config.toml
intermediate_size = 768
hidden_act = "tanh_gelu"
positions = "rope"
qk_norm = false
bias = "none"
learning_rate = 0.00163
z_loss = 1e-05
Each number is 128 + 32 x the weight over its row's rms, rounded and kept within 0 to 255. Layers, rows and columns count from 0. The size above them is the row's rms in percent of the matrix's.

# layer 5 MLP down (transposed), 768x192, rms 0.0758, rows 636-671, columns 96-191
size [105 100  88  95 100  97  90  92  96  88 106  98  97  79  92  97 100 102  96 100  97  96  93  94 109  87  95  96 100 101 102  86 103  89  87 111]
[[157 127 141 143  94 142 122 121 145 105 138 152 153 110 124 133 117  94 147 171  94 161 141 130 114 148  92  42 142 120  88 139 116 140 147 112 100 140  87 106 184  94 112 106 138  94 149 137 158 124 142 118 183 133  91 118 127 125 145 128 118 135 106 156 139 153 155  89 133 146 132 119  99 116 119 104 168 140 144 113 132 125 116 146 155 144 134 133 111 166 100 156 131 125 130 142]
 [114 165  85 144 141  93 119 139 126 121  52 154  99 136 112 133 111 157 148  88 170  71 149 123 123 128 105 135 121 161 147 164 134 129 104 111 154 132  42 144 158  83 178 149 108 106 150 151 120 159 161  84 151 127 128  94 185 119 119 124 143 134  95 124 201 134 137 137 155 128 130 101 128 105  95 156 168 205  80 142  69 103 103  86  95 111  92 125 195  64 149 135  95 128 107 137]
 [ 94 137 141 129 132 141 133  91 146 116 108 172 168  65 157 113 157 169 123 183 155 131 108 166  97  72 117 108 111 120  67 171 127 157 129 107 126 158 183 142 103 149 130 124 169 153 109  86 140 166 162 159  65 134 155 130 134 104  93 104 123  98 127 153  19 163 154 122 101  73 144 100 128  32 157 111 122 151 188 125 123 119 139 178 122  39 149 182 123 104 135 146 122  97 183 115]
 [110 139 121  87  62 112  92 128  69 113 118 129 139 102 209 110 174 139 109 126  73  76  92 137 125  97 181 114 113  94 130 153 130 165 119  90  93 122 134  74 169 177 126 174 214  90 101 158  95 121 167 165 107 127  92 183 138 134 182 191  96 160 100 111 108  76 171 103 103 155 169 157 151 113 110  84 120 131 106 128 166 109  72 140 129 173 178 168 196 159 142 115 126 150 100 129]
 [149 173 107  82 131 135 148 176  53 154 121 124 164 134  40 176  71 111 164 110 172 164  83 122 124  57  87 126 139 177 156 118  94 139  73 112  92 156 134 133 131  78 117 103 109 136 187 160 143 151 126 162 145  89  55 125 127 138  90 111 164 141 162 134 227 205 114  80 182 137 161 118  67 159  85 123 163 143  53 110 117 101 168  66 117 104 129 113 135  82 137 127  89 105 136 180]
 [163 152 104 138 138 128  90 126 140 121 169  80 119 131 124  48 154 113 142 164 164 118  88 138 103  98  67 125 154 124 104  76 117 187 124  94 117 180 117 117 121  90 110 104 187 166 112 132 130 117 122 171 138 159 129  99 144  93 117 110 143 182 124 105 217  75  97  77 112 106 147 155 150 102 133 116 143  75 148 144  13 144 141 177 117 166  89 170 166 117 136 147 120 144 172 119]
 [154 108 103 156 116 122 130 189  90  98 159 114 189 112  94 122 120 141 158 129 159 123 173  87 167 153 128 101 167 136 117  60  83 147  98  92 111 105 204 147 135 141 177 100 161 189  55 136 111 147  98  64 115  71 122  85 106  73 146 154  80 102  99 118 119 146 141 121 128 128 143 177 112 161 125 148 136  93 152 102 154 146 130 136 103 131 132  94  53 166 129 164 205 171 125 183]
 [116 142 140 139 142 173 109 132  94 161 139 111 110  98 132 183  85 126 167 112 152 134 117 153  37 160 130 137 116 151 128 140 120 108 146 131 134 130 116 146 180 125 197 119 147 165 186  75 128  89 140 139 111 126 107 149 159 180 108 125 101  95 167 129  86  95 124  77 105 153  66  88  80  93 112  72 141 162 160 140 107 129 108 133 138 119 132 136 160 130 105 121  79 112 172  82]
 [ 95 112 116 155 119 101  82 164 137 160  80 162 151 106 121  90 164 165  85 121 104 134 121 204 115 142 135 103 141 128  63 135 149 125 123 189  83 134 133  79 135 117 151 143 116 104 104  96 115 108 179 181 205 134 108 143 144 159 116 157  97 120 114 170 110  72 136 111 110 119 101 109 181 130 150 143 170 184 131 131  83 107  81 151 128 132 104 193 115 130 155 122  94 173 153 126]
 [219 106 126 114 127 218 132 104 144  99 130 144 146 146 143 157 200  73  95 137 166 112 141 176 100  98 135 106 179 163 172 107 127  98 158 140 169 105 160  84 146  91  90 120 141 115 122  99 102 112 101 128  93 118 123 141 129 148 124 134  86 114 132  98  93  37 119  96 138  80 157 121  76 110  71 114 174 122 195 123 174 118 196 154 122 122 104  50 165 128 122 144 143 144  93 106]
 [139 146 122  85  83 105 198 153  95 140 142 164 137 131 130 136 150 107 112 169  98 141 151 116 123 136 129 120 131 157  98 180 156 143 142 131  86  67 106 140 122 105 143 107 110 108 147 211 114 153 179 102 144 124 147 172 127 105  70 171 165 120 165  85 150  30  90  99 140 137 135 135 103 130 130 144 122 133 156  82 138 130 140 114 168 156 104  23  87 152 125 189 134 138  97 136]
 [131 142 114 120 153  74  88  94 124 135 123 105  92 140 146 178  93 112 164 105 115 156 115 179 106 125 115 114 168 142 110 155 153 166 116 165 149 112  96 120 113  95 151 171 129 150 108 150 115 161  58 141 196 108 135 114  94 144 145 121 167 142 155 170 163 165 168 142  34  65 101 154 103 173 126 180 137 159  78 135 123 113 124 133 116 136 101 176 131  96 119 159 114 144 165 184]
 [ 78 144 127  78  99 131 114 163  81 144 117 124 158  66 203 148 170  48 148 184  99 106 171 168 152 100 148 156 129 108 122 139 171 129 144  90 134 101 106 129 164 109  87 119 104 132 170  79  99  63 143 101 127  47 171 119 116 126 118 141 130 167 168 122 142 174 137 180 143 180 158 111  98 131 117 152  94 141  86  90  66 163 106 150 114  90 128 125 121 139 135 155  98 176  98  99]
 [137 168 117 135 130 173  91 172 122  51 146 147 154  75 214 129 125 148 107 126 119  84 136 159 146 145 134  74 123 130 103 130 127 130 130 105 178 124 142 137 152 109 151  93 145  97 158 157 121 133 133 144 127 117 121 166 144  98 130 152 167 134 130 149 112  54 119 119 124 201 113 125 199 111 141 103  75 114 141 152 112 123  87 150 154 215 183 102 115 163  82 136 166  64 136  85]
 [149  93 113 121 110 107 129 204 228  92 119 154 129 186  81  92 135 159 137  79 166 179 131  91 134 100 150 182 153 127 139 176 143 165 158 128 106 158 133 122 179  64  91  97 174 150 163 169  89 130  72 118  79 113 107 140 160  90 106 150 102 147 133 163 169 164 157  34 126 133 165 169 129 121 114 108 144 120 108 128 165 164  98 140 100  59 165 164 105 102 179 137 164 170 124 144]
 [142 109 117 178 150 149  67 115 132 164 139 165 118 153  94 164 105 152 110 145 129 180  94 127 102 133  66 137 117  77 119  71 165 107 135 138 115 137 150 176 178  70  86 108  76 150  78 143 183 133 151 122 124 148 111  56 133  66  77  66 109  66 134 141 120 151 141 174  99 102 120  92 121 136 157 176 137 102 121 120 164 138 101 159  96  81 119 124 135 157 146 136 103 178  36 133]
 [179 142  70 154 124 140 107 111 115 128 185 124  84  93 126 117 155 127 158 145 155  72 100 168 152 133 147 108 155 137 117 135 150 111 192 147 136 146 149 122 127 125 139 105 118 161  88 123 121 116 120 170 121 167 100 129 145 107 145 143 144 170 116 100 209 120 167  91 148 116  66 147 123 126 173 141 124 112 188 127 111  79 133 125 113 223 200 142 135 134 112 125 104  78  51 110]
 [125 181 138 128 157 149 104 131 112 135  83  58 180 220 105 150 114 180  87 130 141  94 174 122 109 186 100 115  89 142 157 189  92 120 100 105 177 163 177 128  67 112 152 150 166 176 144 133 146 126 132  98 105 113 109 108 172 117 134  91 154 105 144 162 149 129  91 143 139 122 114 170 152  29 134  52 113 188 139 200 120 128  99  94  95 202 137  96 135 151  91 121 101  83 154  78]
 [110 140 131  98 179  92  96 122 120 150 175 137 124 134  82 135 180 111 128  96 114 160 173 135 101 145  58 216 124 107 165 134 163 137 139 119  97 169 130 111  85  62 168  96 112 155 123 134 115 100  68 174 164 107 147 133 156 134  70 108 130 140 156  96  75 135  95 192 147  92 150 165 127 111 122 118 132  80 114 185 131 137 177 106  70 174  92 112 112  97 146 114  97 125 131 142]
 [135  60 115 133 109 133 151 171 128 122 194 176 137 158 142 160  86 112 181 119 129 130  99 128 123 168 152 139 173 127 101 105 210 116 100 121  80 143 200 149 120  88 128 165  92 177 154  69 108 106 131 113  86  62 110 158 108 114 145 101 123 169 144 111 175  92 130 122 137 148 159 128  92 141 161 101 147  78 135 124 172 107 118 166 137 123 107 125 122 116 168 140 139 129  87  89]
 [ 99 153 154 150 137 140 129 180 138  95 161 133 127 133 103 144 129 102 149 140 191 123 140  90 145 143 119 109 153 147 136 185 122  71 150 152 148  85  97 138 136 179 118 108 105 134 165 185 106  80 126 152 188 102 149 161 148 150 108 151 160 108 130 120 126 133 106 109  79  80 126  66  89 162  95 123  89 121 127  98 143 100  94 193 113 109 136  92 139 183 193 145 109 186 104  89]
 [140 156  95 159 140 100 126 138  93 119  86 168  92 135 171  87  75 101 115 155 128 157  94 162 136 115 130 152 121 113 238 149  70 120 184 143 113 115  46 114 100 135 123 132 127  67 121 116 112  74  98 133 135  71  86 138 182 185 105 157 153 136 123 211 117 126 153 111 122 147 118 115 130 177 119 153 103 160 136 196  84 135 165 145  94 153 157  91 104 149 120 100 198 162 162 162]
 [169 111 142 147 134  97 128 147 133 133 159 113 106 113 168 117 132 147 113 108  96 118 120  98 153 119 119  40 169 152 156 167 112  49 175 122 145 144 105 168  84  95 114  78 152 105  94 115 177 170  93 115 139  99 125 142 155 126 141 113 182 111 120 111  56 128  96 100 162  67 111 154 108 148 175 162 145 105 106 117 175 151 156 128 160  67  92 217 170 115 161 159  96  89 119 196]
 [120 114  81 136 101 198 118 123 167 148 168 174 152 140 143 120 118 108 114 110 134 139  82  95 135 126 133 161  99 120 146 130 141  74 155  69 144 211 120 117 118 128 101 142 133 113 132 166 190 132  91 107 108 115 140 143 128 162 114 133 111 142 112 142 117 144 124  77 118  75 127 126 153 136  91 113 119 158 175 203 149 126 128 111 115  78 163 139  94  59 169 127  90 104 102 162]
 [175 118 124 107 138 118 132 150 193 106 181  96 190 156  87  93  70 153 141 180 173 122 139 108 111 124 128 163 126 163  97 138 112 140 170 138 127  89 139 161 128  80 116  73  88 148 161  60 153  98  63  83 132 152 172 124 189 153 139  83 112 137 135 167 143 137  79 137 126 145 148  95  97 129 121 115 166  96 145 140 145 129 139 124 143 128 145 164 111  61 154  96  47 121 144 125]
 [ 97 130 141 178 140  93  93 119 156 136  44 119  72 158 113 176 103 132 159  95 117 145 129 130  94 157  88 109 124 106 150 110 100 100 108 127 199 118 104  97 133 103 119  76 168 146 112 146  56 131 111 156 127 106 120 108 138  92  94 173 163 104  98 135 202 180 157 141 106 150 161 156 147  99 116 169 119 176 159 147 135  68 169 156  74  73 135 147 101 123 143 117 167 118 156 116]
 [152 135 132 110  57  99 122 100 137  81 171 112 143 146 117 147 164 140 115 194  98 142 171 148 110  23 113 144 148  95 128 131 157 114 160 136 129  97 140 153 171 126 112 166 215 124 139 134  89  79 147  97 133 126 139 151  72 113 153 144 112  80  84  64 100 183 156  98  85  84 146 107 132  54 179 118 153 132 142 147 157  68 155 105 122 160 173 123  89 136  83 114  91 144  81 110]
 [139 175 176 145 101 101  85 177 139 106  92 123  86 184 162 160 111  88 141 139 162 123  68 120 124 106 182 255 149 152  98 111 137 150 149 104 151 137  35 122  78  97 146 146 152  95 151 107 104 126 135 101 150 119 104 144 166 157 185 107 149  87 151  68  97  66 158 115 149 122 116 108 180 145  85 154 177 137 107 110  78 137  56 145  82 128 107 151 132 163  65  87 134 106 120 167]
 [157 161 161  79 146 146  83 100  89  68 157 137 136  96 121 176 142  87  38 147 115 125 117 138 132 108  94 151 125 110 175 138 185 180 174 136  59 102 136 135 124 146 111 142 137 120 119 127  58 100 130 174 198 160  98 183 151 153 122 135 168 117  66  95  95 152 130 119  87  86 103 102 113 117 162 178 101  90 122 110 141 177 151 129 160 111  48 170 159 173 104 144 143 168 132 137]
 [190  39 124 143  94 139  85 146  74 126 172 133 120 142 102 178 159 149  86 151 157 146 131  76 162 141 101 146 192  80 174  88 135 130 103 130  83 123 116 150 155 191 181 188 140 147 169 101  68 166 159 136 164 128 124 226 120 129 126  93 197  92 135 135 131 192  85  91 126 112 140 124 129 116 138  81 116 124 140 154 116 120 115 116 108 142 136 167 154 112 202 156 170  96 168 108]
 [ 78 138 186 122  91 143  89 133 134 111 186 142 169 109 138 130 123  99 149 146 103  82 141 200 135  95 125  62  97 153 163 186 106 145 163 127 185 132 110  93 100 102  94  98 171 146 155 106 173 117 102  49 145 171 117  70 123 150 138 117 125 123 105 131 131 118 147  74 193 127 118 139 117 164 107 149 127 127 130 114 108 123 144 109 102 170 125 146 128 154 154 125 102 120 130 127]
 [ 95 177 129  59 113 188 194  99  96 131 119 113 143  91 152 171 127 125 107 156 127  82 115 171 128 122 137 146  86 102 147 173  90 146  68 177 179 167  96 197 175 190 108 113 158 135 168 100  62  81 103 142  75 146 167 122 109 162 155 111 121  91 157 121  93 201 146 153 110  99 127 118 126 132 167 139  72  94 146 167 123 103 140 113 156 150 128 129 148 160 108  61  85 189 153 179]
 [104 187 128  86 113  77 108 135  90 115 151 125 146 101 126 116 118 105 137 139 108 119 103 113 172 111 147 142 117 164 158  88 137 183  98 104 130 167  86  50  88 139  78 168 148 167 159 137 114 195 118 128 121 196 157 127  86 130  79 119  93  77 104 114 102 111  87 116 134 142  93 170  84 137 117 132 143 183 144  83 106 120 131 144  91 141 117 147 152 123 116 154 155  85 187 123]
 [ 91 139 129 161 113 109 162  84 112 135  87 132 146 128 118  68 115 137 126 129 167 104 162 129 122 162 130  81  99 196 101 128 162 107 116 113 107 158 108  54 118 144 132 151 109 152 136 148 174 182 169  58 117 185  74 117 135 161 165 138 159 138 182 118 150 110  76 113 105  97  80 153 100 159 138  99  98 148 115 102 157 204 123 181 122 172 138 116 149 117 176 135 136 122 163 165]
 [137 191 145 156 132 167 144 211 135 120 209  96 130 133 143 150 147 138 128 103 158 116 135 102  69 142 104 180 106 104 112  86 145  71 146 116 133 143 168 148  93 146  88  98 103 105 110 119 158 132 108  92 117 116 167 169 132 100 121 147  43  81 110 135  77  89 116 161 175 136 104 196 126 121 154 144 128 159 145 131 102 106 174 103  93 146  80  91  91 145 132 104 181 157 140 129]
 [123  81 110 150 131 107 135 206 130 124 171 116 111 102  85  90 134 135 105 149 109  92 136 144 144 185 129 125 158 106 142 114 111 116 118  76  76 172  98 150  87 159 142  88  91 171 148 216 114 139 150 120  73 159 155  87 122 114 119 130 124 156 102 133 169 160 117 135 141 116 106 178 158 135 131  79 118  81 142 126 109 112 128 170 119 159 204 104 133  60 156 151 134  89 136 156]]
# layer 5 MLP up, 768x192, rms 0.0833, rows 637-672, columns 96-191
size [103  90  94  97  96  98 102  93  92  99  97  92  87  90  95 114 105 100  96  93 107  97  92 113  93  98  87 105  97 101  90  98  93  88 113  92]
[[133 138 124  94  94 154 129 134 143 132 146 120 125 101 158 102 141  65  85 167  63 130 114 166 131 116 133 151 186 111  84  78 132 156 114 120 102 161 124 121 108 152  66 138 169 114 135 110 109  98  76 139 127 119  95 142  69 123 148 161  77  98 146 109  48 111 154 110 120 105 111 140 119 119 154 135 114  76 155 134 131 163 161 157 178  80 118 129  79 168 124 115 180 178 128 137]
 [131  83 152 112 134 103 134 159 117 161 154 106  98 192 107 115 130 117 105  87  94 106 167  80 135 212 108 124 127 128 167 111 127 121 137 157  92  82  73 180 157 145 138 139  90 106 178 164 129  92  93 114 204 167 109 135 139 120 179 151  99 165 146  94 175 102 122 128 146 145 116 137 125 216  87 144 149 107  80 135 102 158 117  52 127 228 121 120 143 122 111 100 132 176  79 159]
 [131 105 135 161 149 135 133 137 158 138 152 123 125 124  69 142 105 104 123 139 152 140 151 118  91 163  94 159 112 151 100 103 115  69 152 129 141 116  93 161 120  80 139 103  91 164 142 135 182 145  56 106 179 123 135  83 130 128  54  76 109 111 155 127 123 173  98 137 166 126  64  57  90 143 136 163 198 157 178 106 130 119 172 133 165  69  97 126  58 106 146 158  98 145 166 129]
 [114  72 120 146 149 129 117 121 155 136 165 114  99 101 165 109 190 112  76 180  78 121 177 109 160 194 146 117 137  88 126 112 147 182 164 141 192 122 131 108 105 141 113 142 117 126  91 160 119 163 153 109 143 166 190 100 166 112 152 176  80 120  98 115  68  99 164 157  65  80  93 110 183 115 142 139  95 121 170 157 142 157 102 158 104 133 127 130 139 162 115 108  99 174 116 108]
 [122 112 150 132 129 135 171 133 103 103 115 168 153 153 137 191  86 122  96 142  61 175 143 102 127 184 190 100  94 138 184 121 144  84  98 165  95 120 107 160 137 165 145 141 128 106  99 148 131 141 116 128 129  99 129 172 103 156 119 151 147  95 152 154  55 168 146 173 157 104 123 124 103 137 147 104  82 163 102 118 209 135 160  86 129 104 144  93  75 128 158  82 142 128  65 181]
 [145 166 122 150 134 110 104  98 153 150 126 109 113 155 133 148 145 119 106 143 107 149 102 149  58 108 161 133  95 201 123 140 115  90 155 108 186 181  41 133 146  87 101 147 118  79 175 144 125  89 154 165 139 146 154 156 119 184 142 100 134 151 142 182 144 107 189 149 127 151 117  63 160  88  90 113  89 112 102 128 120 152 125 153 143 128 119 165 110  93 124 103  79 136 113  88]
 [183 132 136 103 130 104  97  95 103  95 139 143 100  74 140 105 147  98 124 169  93 136  92 117 136  95  80 125 104  98 171 155 107 162 108 156 162 105 172  95 124 171  62 102  86  87 120 110 129  85 118 113 162 135 184  98 140 113 195 121 156 126  68 139 141 163 153 170 147 183 162 123 128 145 104 105 125 129 107 108 161 155 108  65  80 145 118  83  90 129 135 113 104 141  87 172]
 [153 172 141 107 123 132 156 109 156 112 153  90  82 125  95 140  90  65 196 147 164 147  97  79 118 136 147 163 126 140 142 119  66 116 184  93 177 136 151 166 118 155  70 104 130 136 136 135 141 148  85 120  90 158 131  66 153 111 163  88 174 145 102 109 125 138 116 145 159 164  96 176  96 118 113 131  96 131 139 131 173 150 146 125 125 138 127  73 154 132  92 129 166  84 109 176]
 [ 55 100 111 140 109  50 149 162 101 142 144  92 102 124 131 109  94 132 168 119 114 150  74  71 138 197 117 134 100  87  89 137 111 103 132  95  50 183  71 179 134 170 165  90 119 157 140 213  99 151 143 146 166 133 164 124 139 118 114  79 159 160 175 192 204 185 126 152 108 190 116 148 180 187 164 110  75 153  95 136 122 129 144  85 136 141 147 193  94 130 125 146 105 118 147 108]
 [ 99 145 122 200 153 177  90  68 134 115 152  82 140 111 137 122 108 145 173 126  91 114 123 116 114 138 139 131 109 127 160  50 110 103  86 118 155 188 148 105 148  98  86 126 161 164 145  98 171 128  95 158 114 111 117  99 139 147 156  92  85 183  95 175 126 187 141 150 152 120 149 144 137 155  92  88 107 105 126 148 132 134  99 164  77 129 149 218 117 126 117  78 106  73 140 152]
 [121 119 108 125 112 186 162 173  98 101 125 135 162 119 126  76 173 145 126 185 121 143 122 126 131 133 155 116 115 152 144 140 102  43 134 178 142 145 156 127 180 116 119  99 140 147 134  77 130  73 179 130 115 134 145 113 175 111 179 118  75 143 119 116 110 126 127 115 194 122 113  87 188 144 130  88 159 110 136 111 135 155 143 141 112 176 166 102 122 188 123  48 133  86  69 117]
 [148  94 111 146 121 141  87  98 180 127 137 154  95 187  30 125  69 179 127 108 161 122 116  95 109 148 105 105 143 137 145 131 104 106  98 155 133 165 136 139 137 138 163 149 173 145 100 153 192 164 119 167 101 232  80 116 109 144 121 118 130 120 103 150 100 119 167  90 118  52 108 103 186  98 117 113 134 101 177 170 182  91 120 131 174 135 153 149 152 144 144 136 130  93 149 149]
 [ 93  59 118 132 122  83 138  87 112 186 159 128 131 148  86 149 168  98 121 173 122 181 146  94 118 137 119 142 142 120 112  89 145 125 137 167  80 113  81 130 115 172 118 195 126 132  93  89 100 107  89 160 135 154 119  54 103 140 123 104  60 119 109  93 113 198 143 158 140  64 121  96  55 138 127 142 181 163  90 101  92 194 156 104 113  55  93 145 149 112 144 120 117 203 153 129]
 [135 173 141 124 138 153 139  79  55 151 156  74 111  70 181 138  92  88 102 142  67  80 129 146 152 125  90 103  87 143 134 107 111  64 102 160 150 116 130 123  94 196 178 169 105  98  75  88 161 107 214 144 217 150 152 137 117 173 177 114 156 118 114 124 119 108 118 190 154  93  76  91 133 128 157 146  87 167 139 149  58 122 192 118 130 178 160 119 155 128  94 108  82  88 142 115]
 [ 84 153 108  86 117 189 142 140 101 114 113 105 100  78 180 120 163 131 180 123 150 100 173  96 122 104 188  98 117 169 156 149  72 147 131 105 146 117  86 114 101 151 176 153 124  84 161 141  75  96 121 157 143 162 150 159 117 166 157 163 133 185  86  90 122  91 119 104 174 125 145 181 110 118 129 109  96 129 105 169 137 164 160 117 178 166 119 134 113 108  98 134 144  96 189 154]
 [168 160 125 121  97 159 136 168 131 160 142 119 130 130 146 151  56  44 111 171 140 150 120 116  97 146  91 133  87 191 166 107 152 110 114 183 105 123  66  81 202  94  67 103 130 120 109 121 116  92 141 100 153 148 108  78 115 157 168  95 107  87 140 147 128 133  92  97  76 168 117  86 133 195 125 141 180 145 126  59 113 150 101 153  92 124 119  91 127  79  96 141 114 130 208 152]
 [129 103  94 107 118  62 193 155 141  95 164 166 120  96 110 100 131  99 169 122  80 142 111 133 116  96 133 119 184 120 122  91 148 183 128 128  85 166 123 106 130 127 108 101 169  91  92 161 149 153 124 162 149 178 143 121  93 116  75 153 118 146 126 121 102 132 236 136 142  97 130 102 148 201 191 158 184 106 121 123 139 131 158 116 167  92 142 138 102 115 199 116 128 133  87 199]
 [ 98  81 140 159 103 138 140  99 143 141 102  75  87  99 193 108  80 129 130 115 167 119  97  92  99 109 147 150 128 158  64 150 123 139 135  84 143  84  65 124 172 164  93 151 126  46  90 187 137 109 117 114 104 144  82 123 184 141 148 155 143 125 124 155 117 183 138  28  86 146 165  85 110 128 143 112 122 103 128  63 139 145 144 142 136 112 181 178 126 190 125 160 167 148 142 150]
 [112 183 153 115 116 146 122  65 100 112 111  99 139  95  75  56 170 139 151 134 129 124 151 122 105 149  69 136  67 164 124 138  36  91 139  98 155  83  48 135 148 163 143 132 124 112  80 193 168 141  82 158 159 201 123  97 180 129  47 128 152  67  93 133 121 161 154 140 123  98 119 154 143 137 112 117 124 161 118 147 120 164 147 147 146  94 164 124 132 155  92 122 140 118 167 122]
 [145 134 126 127 131  74 127  65 139 121  81 149 152 130 181  96 121 118  77 163 107 161 131 172 132 132 171 139  99 128 139 103 110 163 155 164 122 167 167 110 130 121 150 127 164  88 123 109 148 196 144 124  93 184 106  96  98 106 152  94  87 164 150 147 138 164 149 127 140 153 125 196 159  93 153  81 163 143 105 177 117 105 181 100 142 173 102 159 117  71  83 101 145  72 172 137]
 [ 89 103 159 100 112  92 138 126 172  71 157 113 159 107 115 125 143 108  76 161 118 126 209 102 101 134 113 117 144 142  29  92 152 126  77  95  92 146 123 122 202 166 172 144 117 169 141 121 126 161 103 144 214 186 136  90  62  97 133 170 104 171 135  98 158  87 155 107 133 102 136 127 107  61 168  69 158  62 152  67 128 116 104 147 189 121 155 181 129 118 160 143  82 177 118 112]
 [ 86 169 153 151 108 126  86 138 119 116 105  93 107 143 113 151  96  84 145 139 158 140 100 103 133 145 104 158  82  96 127 105 133 131 164 200 175 106 112 128 213 160 129 173 121 160 146 141 103 103 160 115 121 113 128  70  73 101 106 100  16  80 106 172 128 175  77 106 121 198 160  76 129 120  89  85 120 110 129 121 142 161 137  94 125 173 109  88  94 212  79 100 141 164 138 145]
 [154 177 180 113 134  74 129 146  87  86  83  75 100 111 136 134 128 145 144 147 119 120 157 167 141 151 143 121 151 117  82 141 102 108 114 172 144  49 136 116 114 122 160 117 120 111 111 119  76 121 144 161 135 129  95 129 168  99 156 117 136 116 138 111 123 117 159 157 162 178 128 112 139 140 149 135 137 121  71  70  70 169 147 161 102 186  83 107 112 199  99  91 189 143 168 114]
 [102 132 125 169  72 157  86 142 115 174 104 122  95 127 152 173 145  79 159 130 145 159  92 145 115 124 105 130 109 133 146 133 100 114  95 164 137 191 142 103 156 119 126 186 219 105  91 183  74 170 160 143 130 137  58 145 128 100 120 110  94 144 125 124 136 193 143 136 209 176 140 117 131  96 116 127 131 151 172  77  89 138 164 100 130 106 139 196 153 183 146 118 138 200 124 109]
 [173 165  66 115 122 172 164 163 124 152 184 126 197 104 160  92 159 107 125 127 127 128 163 123 118 134 150 157 110 161  96  99 164 147 109 117  72 151 166 147 146 175 120 136  97 112 136  96 171 139 168  96 127 173 118 102 146 167 148 107  74 100 163 129  85 108 132  98 133  88 114  81  94 144 152  50 149 104 115  95 100 176 115 123 157 220 144 134 166  92  69 119 128 130 117 122]
 [107 127 115 121 168 140 149 138 126 113 123 184 147 116 112 137 101 110 141  89 129 147  77  97 146 230 127 120 108 181 119 107  74  82 139 125 116 116  82 144 113  97 107  74  68 115 145 151 138 185 109 125 130 105 117 103 149 151 104  64 108 180 167 201 181  92  89 115 172 213  87 161 123 173 126 147  91  81 127 119 109 188 145 122 109 117 108 135 120 116 135 132 129 122 171 152]
 [100 108 118 161 142 123 146  95 114 119 181 122 154  86 127 112 151 169  93 117 124 154 225 106  97 115  91   0  72 102 152 143 136  95  92 152 111 145 221 100 137 157  89  95 131 146 150 129 171 102 104 174 104 163 145 126  85 132 123 185  87 170  90 167 135 155  94 115 150 112 153 130  87 119 155 115  78  85 162 125 168 103 173 117 165 131 126 133 111  91 179 162  93 153 133 112]
 [ 99 147 146 155  90 100 177 157 173 157 130 105 130 144 155 120 142 176 188 120 101 165  97 103 123 167 138 116 169 177 141  80  95  73  23 135 168 166 123 155 129 148 133 109 155 126  90 167 145 136 127 120 126 120 132  75  99 126 119  82  84 182 160 194 140 125 185 104 154 132 162 154 105 147 158  90 128 178 106  96 114  37 130 129 116 178 219  92 131  99 154  78 112 101 101 146]
 [ 59 200 127 106 144  92 182 103 144 133 139 116 128 114 155  79 125  92 175 114 128 115 116 133 101 151 121 107 102 153 109 135 133 123 153 122 163 148 131  91 116  67  87  92 146 146  93 192 175  78 144  91 128 104 142  19 130 114 105 121  97 187 119 138 144  66 143 134 147 121  91 117 133 176 146 151 170 135 179 101 127 142 158 100 140 163 163 105 120 129 101  69 113 136 130 157]
 [141 164 110 159 125 100 155 143 110 104 106 111  94 134 145 135 156 145  99 119 162 216 109  86 103 186 142 155 159 112 100  73 131 132 105 103  77 154 130 146 164 152 189 125 106  89 115 131 107  95 170 202 107 150 146 135 121  96 151 151 135 123 151 113 148 150  71 167  88 151 124 111 120  71 154 114 124 118 148 104 116 159 102 108 145 113 117 145 107 139 114 118 150 184 181 133]
 [165 105 102 206 136  80  94 137 168 137 124 138 118 162 111  66 102 139 124 133 122 197 132 122 119 155 137 133 156 154  96  68 168 120 182  86  41 112 158  46 117  52 124 152  86 112  83 163 155 150 162 139 167 119 117 123 193 108 114 116 135 155  93 152 164  65 114 106 125 187 139 131 144 118 117 119 150 121 135  49  91 122 149 171  72 120 146 115  84 126 159 184 146  96 108  88]
 [122  93 117 131 129 188 171 124 135 130 119 127 123  88 135 133 145 129 128 157 137 126 182 113  80 123 155  73 137 130 103 115 148  93 143 106  78 111 151 163 186 149 150  73 168  37  99 101 130  74 144 170 137 110 131 131 192 164 175 142 154 172 145 161 150 173 144 145 152 142 135 105 150 131 134 106 114 110 130 154 166 109  98 124 147 100 161 131  64 128 163 113  93 157  70 143]
 [149 111 129  84  98 146 107 166 114  51 132 158 134 130 152 216 114 125 155 140  80 151  80 169 121 119 167 114 197 106 111  82 132 113 141 123 126  98 116 179 141 149 146  94 133 108 131 122  71  90  98 197 179  95 178 134 147 125 111 148  86 170  86 169 131 131 158 175 159 145 142 136 155  96 160 147 155 106 155 146 122 112 137  93 155  81  88 168  66 141 148 105 129 165  72 138]
 [164 119 106  92 123 100 122  82 137 127  35 171 158 150 118  72  97 118 131 130  76 133 115 148 127 129 159 132 139 103 141 162  90 184 154 123 145 116 100 136 132 102 197 154 158 130 145 152 117 119 129 170 115 115 101 135 155 160 132 136 203 163 185 125 167 170 168 119  81 123 123  34 132 166  87  93 120 103 135 106 129 129  96 154 167  97 165 142 147 115  96 141  91 132 127 168]
 [177 132 174  71 155 110  80  81 100 139 111 118 116 120 148 173 135  82 135 158  97 107 158  98  99 106 152 137 113 145 158  96 182 131 139 130 133 102 102 135 203 105  97 144 191 100 189  84 123  86 137 161 148 145 113 159 141 183 150 156  90 131 194 149 146 142 144  91 133 117 113  68 150 131 154 100 153 175  97  94 173  70 135 131 145 120 109 116 108 183 124  95  90 133 121  76]
 [151 168 101 108 112 150 121  85 135 144 188 128 164 104 126 120  83 168 153 183 148 167 164 114 126 157 143  95 133 114 139  94 106 139 125  88 148 124 127 144 139 178 105 141 191 146  96 119 149  81  95 108 115 163 152  84 152 116 137  94  31 122 148 148 154 101 132 121 139 110 170  67 117 115  95 153 154  93 161 101  99 168 112 125 122  68 151 128 144 124 105 143 143  92 109 111]]